From a checkpoint of a small transformer trained on Wikipedia.
Size: 12 layers, width 576, 6 heads of 96 (3 for keys and values), MLP 1152 SwiGLU, 61.5M parameters.
Architecture: RMSNorm before each block, rotary positions, no biases in attention or MLP, normalized queries and keys.
Training: a variant of Adam for these matrices, 616M tokens, 4697 steps.
Each number is 128 + 24 x the weight over its row's rms, rounded and kept within 0 to 255. Layers, rows and columns count from 0. Numbers have three digits each. The size before them is the row's rms in percent of the matrix's.

# layer 3 MLP down (transposed), 1152x576, rms 0.0184, rows 450-472, columns 480-575
110:108142123116118131139076112142162118105158108152128115150116129138149128146092117147128131082101152121130120080125117187109113148112136144107141121175124153163104119071110124108133127137145132164136165091138157101140106146110092126153159117147159106118128113086129097133175148127123137147
104:150140189163177121142073175133170128135151149145106114193100110141144168143132116133128151123121170093149100124074136126128143107116139146120103144136141104136141139124120119133106100090171117167138096161143126124100130119116129151150133145135144106100099065118150108160139138137117165085
105:128148188137115205139149126146172107169119046140137121111128093111122107135101136124165142145136147144112122144151139114100161153135093107126133094123108146127129140124127102138166099066175094114122099138134135133128106133167112159123101116116128107128126130134189122148143109110099102124
100:144142110181167100143109101141167176154087146115127176174160083179128120139096164108145149132118119117129097093166150124180152133094179155166121077088110121120128143111130133101123123133117143157120090143182112116082155182137138167103151148129104098123133068131125123153138132090117111146
102:119125128147121110169099155125091131110170095140130147063152150113174127139158129149160099129103098087100103123131179134145132136105189151109113122139109111106105178093132120138105138110119133095206149154125150130138118093135130138115112119141147111095155085039124147157138127130074075154
101:155122132100088138142137107097140052093104129114123100183096155054153112111154159125124111141133110139153113183124117155096135107137101147117125149159131107131116122130160119105129114116147104084139128120124181134157136132123147111117158131089136147118184129150106105112121112133125166086
102:104104150171141138104141143104124151105181105086136148085111151088137137129108120119178122127141106147133156174103138148070145159155099103091155099135129136146154154158091098146142122141134117112154149150133138137102164141123139143153158124124093099164108122170121132099147168142105131139
105:162132155161151139132126121128145108096162163133137171094092129146141124126117163111132102120127155135118118101120126114139134124115157135165157140120147151139138146160152154071107116124142126102133129117094133153140175160096123104124176124147139125149155129120120116128132123112142166151
103:100165090167151127131203156159089131123166150159127144105111124150136116088135140093116130128130114092120115152105163115117153100125130149147139101190117161143103156093092125084148127138124121133136131153091083145146119104127147144120101122128132137070144123123118183178164109141128165112
097:102136125118150149117154142154109143128148105140129114226135091168100116130140153118188149120099172158109149129110115114132128059146119146118151161142100117136085146134143124137139129093135119163136148129105117142169118157176108130142125110107118107125144100125119179140070135140097132116
106:132136146150148127124136104134102102097112117125144149121100104107115109160140168171086120162133104123157114103128151107126102131102139123103124138140093134099056171132134124124116122152132140133147155100103119113098144136142121140117090116140152141101130120154120151102115114124085109134
105:117142106146122161105149118140093191162145133119115145181119124144148097132135141116150136152113162114178095128113113102157095126068140111123093101096088124128150136137157096207109161086134130151149113169127150121124183136120136119117111149135136118111151096122144158161116090129152158098
096:160144164125121129121144124129123118092108150104074143184129122134155141149081120120154132178127097122146122141057110134160150084161120115141159123138131097115142096158138132099083169125105108136145082122113123159155121149137152140129115166150135129109123125063111139127126115138134130176
094:115080123118121114130097137120127164141139120112129146252124126117133095159129108127155128184102102098147138138122105076161142116127121123142144124105104133164141116124130119082113174152117094123161104114125130087080094133109178127135138136147138136141157126140120114131171099115075144139
103:138117136139083090129154117104120144138109141105117135151088134126122089137179152158133131137106135157141146136101095113131104133092150146164097163128107144162167143145162137134124154138183125142122094123105136124135112114108080129114078121112154123097133122130145130103176160132128109109
103:117115095117121114120147152149174130162096178170146140131066133124129111155103102090156130125128143132123111109124186165147139123121139143112165130139055108143143116138137127148085167136151129117109124168151156093138168132142112119143088146115135081109147119166152099142115111122102092158
101:087141092150113146133136116168129135113123151143089123046130089100140095111143125142128118125118136103130164102131114145123152110174121138098105105129116149158084086150104094068129132081142109093091144149084109121120125116142139102154101132146154146085140160137158140158115140151134127125
101:113103101159107124082148132143121129135144066149105126127149149137146140106137119083139110102147112131123115140131106153115127133117083110114133159157117130124121109132107133130087124110130115137147133097134128157101113132172118127158151137127121156088107186141124136071151127153071111126
101:154126164124115126114136146113120148135132107162130158144126143146088098136114138122094163102162108137135103145080122115136134121116130132090144146079156092194133168149092122145102132119120109164140118109111114086097157121063089112112148141129162154182150137155151149123138126156116124136
105:163111133088127174142140147152113108085164110126119130068088135153148095141167126143099145120125107173126164060145121112167152126135167133115123154095128100134142129127126153156126134162129100167099115098090106089095095160159120105092114161120108127127074143111152165112117121120145095111
102:124121183101123128127130144159121135111117119161090178156105087155126116093154136149102082174109113114148092144142124172114102109116099127095134157148141145107134110118178120165112157108153133091161138176143142167150102134122102123103077141094153139105127090108142120103148181142098119076
101:123112113125133113099131075126094105125135148106154122035104148123151121114119091109140129128167122159131143101146148123115143155115133097118142123130115129140156159110094098111157130204088119083075127132127151120137144089126157137152159117117142090125150183157125093131162119093139117146
098:139123115082130163118133122155115181118122140136156103225109106157122127124113116135161115150095108104112105163120109121118116119134132134150119186106100164060134142163177124099096154137150096133109112123117131148121070137124128122169137173082135156105139119136150131098139072133124074095
# layer 3 MLP gate, 1152x576, rms 0.023, rows 451-473, columns 480-575
105:131101116156108078160149158121139159113066108121102118158151135129146147164157091113144111105134164149122119135114095179108171104143144099109134105137133101148159120138112133088109101075084084131135124105096152126151130117136142096106153101154161153103159122110099139127119107141162099123
106:182125120090107108089194144135066102090129119124109134116159135078153102133143125165137150130109141127174089142140101165119061146093145077117129102145106128128103108118132134128157125125159162100144137137121129115146172160131091091118141132127109132143123106141130126100151147130143192133
094:102143176135124116132119109155145171125111092158122148122142108149093109189121111107118165139144094143121134108119123084145152155122170137076134071104122102108113146158100114117053136112121135170154143087103128130156159143064144147129162105147097124145102124097059143093140129140119133126
099:116172137147166114166118136147169126108091131139133117139112072131115124116145144120110129092117125123103115116123116098187121116086115155103169117086139103135092113148093158133111110115144093145138145114156154119123147144139136147072106134143085139144132112110153100158134118080111131160
098:138093110123075143111117120139143099129155153095113144149145181135090149110131096141105121131154085192172120161135157151131127121127099138166104104158093134121144117167097106150106147153127152119137159127139118137110119149099135146119134105136119129139134140118064125100145153090139138127
100:127186116142151098148162123139098106134117189157149096141129072113134117129140090147109150148160186105165146100138141138147131107139180128135139130143097106073161146119126142124102113120143149154152098100125100155139134126147118142111126179142160129072162134106166159135101109086130115122
100:131135094134149068089086120117164133116149152162114139136127148136139115081126149090111107078095175136114137125156094135136110096159092095138151148119148118113122169106142150131158133156133135157132106117038170131137143150149143127134104158154114160131117152146110150100130158136149180117
103:160102153097158136141087174120108122097106169104117110163130124140104133131115142095140101161104119134100123141135094120117133148111131098140161161111107101131119087139106146180108161101175099154134124083132103129118133173125091146118149115132133113167144121111128108090117097176114149104
100:127122150117141156108144121153110109165137141114150133141127117089155104201144164104191125145114127157121101106143158112094146144117121141127105081090154131125153117165115127082155153134187128166119150111124132135133141113157095122146125153112140126155117120188092129157101144161137121144
098:142114122094119171152111171147106136121150093122142131134116127132103132115106124145136122115163117091097151147117101129127135111075074128159095121130165133134152143107140068151091121151128147127126096114129195151128142113163170121143168192152099151171104120104164110133130144104132146152
099:144115148139108097164186116108082163119091125116111155126149135106152095154151080119125133182148131120118136113166186152136085175126144109186168136163139127107103100141115135182127109130125186145177161184130118112143101142133148150123130096136078140086176124122135113107138158127165138175
102:127134163113121154128118157143130141165090116115181127088137132116115168101124168160123093107067165127100098109095108146117137134118105126185102088146124113124151084122126144139133094160142143107139156130116191100152113099114104144097106138110095132135107131118130130140144160136134100075
098:121130168114104104132116119130119143125118107130121154123145148156084147126114099120117115109144127121106128173151135093122117092090117149145132106122149105141139167152134121135114107112108122118148110138076151098122099108130119133130131151134125126158095119121155155111160123133121101084
099:130095151099188139117183132148128112109117135119131124116147170142143121137096138137067095161145069134121128151134106157116093120144111136125154157106109129134087138140130119171146115145130113149110126149142107115117141114130147129101101130149147081110133147113113124131143102159156130148
103:153139093119161086045102133112124119125111161122141074138104109101132153098139120076109125137113103144119090125078121135135191118170152114153169120130093113106130136138098116129134137136155145161140129148114146124145160130087122118149091100116107104101151168137115120097104104122131135133
099:165127120103176119118120083167128130112134090118191151143098112133145112104110169110129121125124098135122130131123158115108121169092111135117143171128086129148149150093145157166114145130129150117132115043147127111128092156089121140125151147126111107184110150135119111132149145117146194093
097:123187168153076151119113157088112158144102150102149133151132108165109079130099123121095139128130156117111082141104113154134114117149167109145143131109133108087104152166097159141141131117123095154118155089186131159157136144122060120152110137166133119052141152113118113102118118127108146088
093:111091113135104158151103133085148134122137096161155161125155133100150099076184093082133155117152122139136129150166148133095114151142127150145127120135137142125083092091129107139128165084156121114127153122117168134116068137121092128114122141132153163151128122124102158137127127134110122153
103:139128186097137123078133119062135162158152137166123112128115114125145126103141168119116144140148132129152165144120102092174093123115148102119134105130115136137073165146089105135123128139122141189172110146097147148153177152129130142102086132123135133145158104117138129135101156114128155153
103:144108084104111154101132107143155154128102088101148078081128125123134098115102072125145153102105111148089104140124152153117113190116105117124135143130088120157140099093109102141161118134153107136116145107112152066120089115131127101169152129146137140109123120113108105125163098097130102118
104:151139111122149156158131140124124118144124123142120122103190175116105198143121131139130081104154122121077144124128123133142147166123108139143096087111101123076121134138141106104147144127112147122200105159156108164164086117145117153120140104150136116113084139152134154152163093094142136132
097:098117142136076149118091104064146159127096144093137148124135072153126089119109108104177100131138138115140153122162092111098111147166108109098119144101107131134134118117118109144157126167112107061157118086132138125153128151111152146081139129156164128123108121079156106124127151108115115127
098:149183159146152114128130138127098144140118139150125112123155094169117128138106174144115140103165101101165144115104137130141130150117070195138121089101086158137120109078127131109125148087107110120151131142097074112194146148105110152116137123141127126140099112133159090109125142093167135092
# layer 3 MLP up, 1152x576, rms 0.0218, rows 451-472, columns 480-575
103:126113156137123142099111120103146121149117107082148096115112160126110150096086122116125152107128148125081110122147147118078163130053146115119075131066136132184076186102111073107171122166147159138126139108118129129099121157120095118127157144155162136160128113141106105051122127120120061098
103:145111118135164116142147109153114151141136113162119121115122106126143138100131113142160104181126164108133169114105116139138146110151156116161103084106133120116125145135205126122107075126092138150118143083122146105106142113136162089098112158143134167123108145123149153114114111154142131100
095:099125135117150133141128094154108122155147119135174079125175153125126143145112073130151144114076123141132165159127157109119105136099095084135107127150179104144119116133134149175116084170096103175125112111063081119140100126148125111175143118149132128161138158135076115097128124116089151129
100:112132154127127168129108141118130129178129160119134144116121106156155160095144143104108120141156124147148082113094135081167152122116118124098135126171137139099088113094120122114119100199130125095117131128165112125097187152136125133120125134133155161099115114127106132131136131149134115123
099:095158146093073155166148140104141103112112106127089159105161162089089098134157143152142169174173121124164121136117171150130163141164071110130149118114117137122156120143162121076156138115120096156131118104090130135142112103135140139116099144116137113114170119147107119146097090152183117134
101:124131129127147139127139103092119109145126103111085091128131151130099127116136111085123124186114128061148122153169100127140108117130165178106106109107168142183125118162121126126121153129116164087147119105086077104154127128135118106149119132129151106155130116152118142132122109122135125120
100:116156113137136136161094150131100153132143146156113155126163098160123126140127134141096135136134087141134129105111151165142079092139166100074153123144132090104124108114141177126109143107142109134145138118141158185147166117124107136117115115111115098122123130152158105151146110160179145159
101:116113115113118128124143161127161111133122126138086097136128152114135111144122103120095112109126140150119141117120095131113124117105107137150137158097148140123103124118115116181139187151189149116091065171097130116118074069118150131128132126153119119096086118114147115137125152126143142137
097:121108139089108146144154124121135131085122085153127097116112119147096128099095128117118140085125173118138144099147128130174112151126089123105106156104119110130094142147159118114112119155138134120130128145129140134151133151147101128163115108142108159194132121154150084123124133111168109121
100:163096178151146102143091159116103117140112122162089146162139136105145161111114129101111107102150119110122125122123139144104114108128135130094103150106134120115113161139127100132095127104170151132169132110155132112117140142118109157141077132126188117143159129113092127120138118122141158141
102:096129134099144142138135130118135163120126128137105143135150110116117130144116148132108150166134132112106164111125124157159094129136124115160141125139096178144164125169080152135142147066057190132136084107143164148112150123133149171112084133142154130139112144119167136117096116120166132113
100:148124156123151164148121188133137112071109167098065108109077144124103117117117111106142129139146179133133123155113121119079151106119152119142122154126183133136111128154106151186104161113106104129114116096114120087075161116109104150181145119145122136128116141145089133150121132147132133126
099:091117099151131160151143156114136136131136128097121067113108189129093136150110095147143104115117148147145105128140144151123149126119128181126143134121104121082094075091123141113133150098119117221099134101147124117126147114176166112177123117110125110117114107135127140115093124147131124127
100:126123126103139104158125119095080141105163144139123116117130120136111124131098145146120159149119143130131160100114142141129127146136143153124137119153097118126137140101207133096112119129085125125150139098137137112111126126088143129121145103115110136109124163138135099155110129086121121097
104:166147125139144108178163139139110131176135138107088170123075136106133127114182139119129064116148133109089122164136103149132154142132114056116127128154122158169173133135152122171132097057115126161112111095130081119140136107072157165164140167168105146131140120143147151098149135119099153081
102:156133112133145119132091166140133148127083133140137122123137127128140127128183104072082124100093163139148139134115141116152140149149109059117121114147126112134137165115129078135168109126164108123178118133112122135111179122161108163127110173166088133159133127150148098154141155099091156129
100:151137146171103140163140100134118165113136147148130132122098129161159064091132119106099114122132111100117152147196136138113123108118137114132171141172135160135079134126128132158112165140147123088141131139140147132117125140126071129167112123114156164153143123127126156124113115126148155132
099:135118130186134180145096105131146148141136113104101164161091046129088125125141113084102087156136151142108158138116131093122121166110164157164143111151092110091140167109139137116089130159119113101144136154150088131165141108131150122104098118141099123118136096155107133107093126149090113125
104:141103137132099098109102123114101114112126113184130129145179161102086149169140158138167107139126104107151122130129109132131119091157134126125166106125107125105092104172121116125134150158070128132170118113146137153176144173122112130133097132113155126160126142102098095088176109075124139135
101:107140172165115095087103133113138155148161144062111116140117145116088126102121141052169113084155111137155131141076125110161131123120109106113162124113126143095141125113137131106149173118117114155100138095072109117102145128124071151126158135151120096119170166152133140145110099122115097120
102:115114118161144115121108138079127139090128149096148144125116153170116144105107120109173091126172095117098121144132148121148145113117144111082121074118087119104153130140108109135174097149080132113104124122138115130138107181118181116105115070153128130119125151142149140126138114090126112122
101:122153136130136133129116110102097128124091126131133113124114137170114147149121178101085152142112099128170124182097105108091155133125117080119127151156106102127155125138163146164110149103143096101132144135148138109064160153123172151133110115120096139161122142153124156134128094110137063131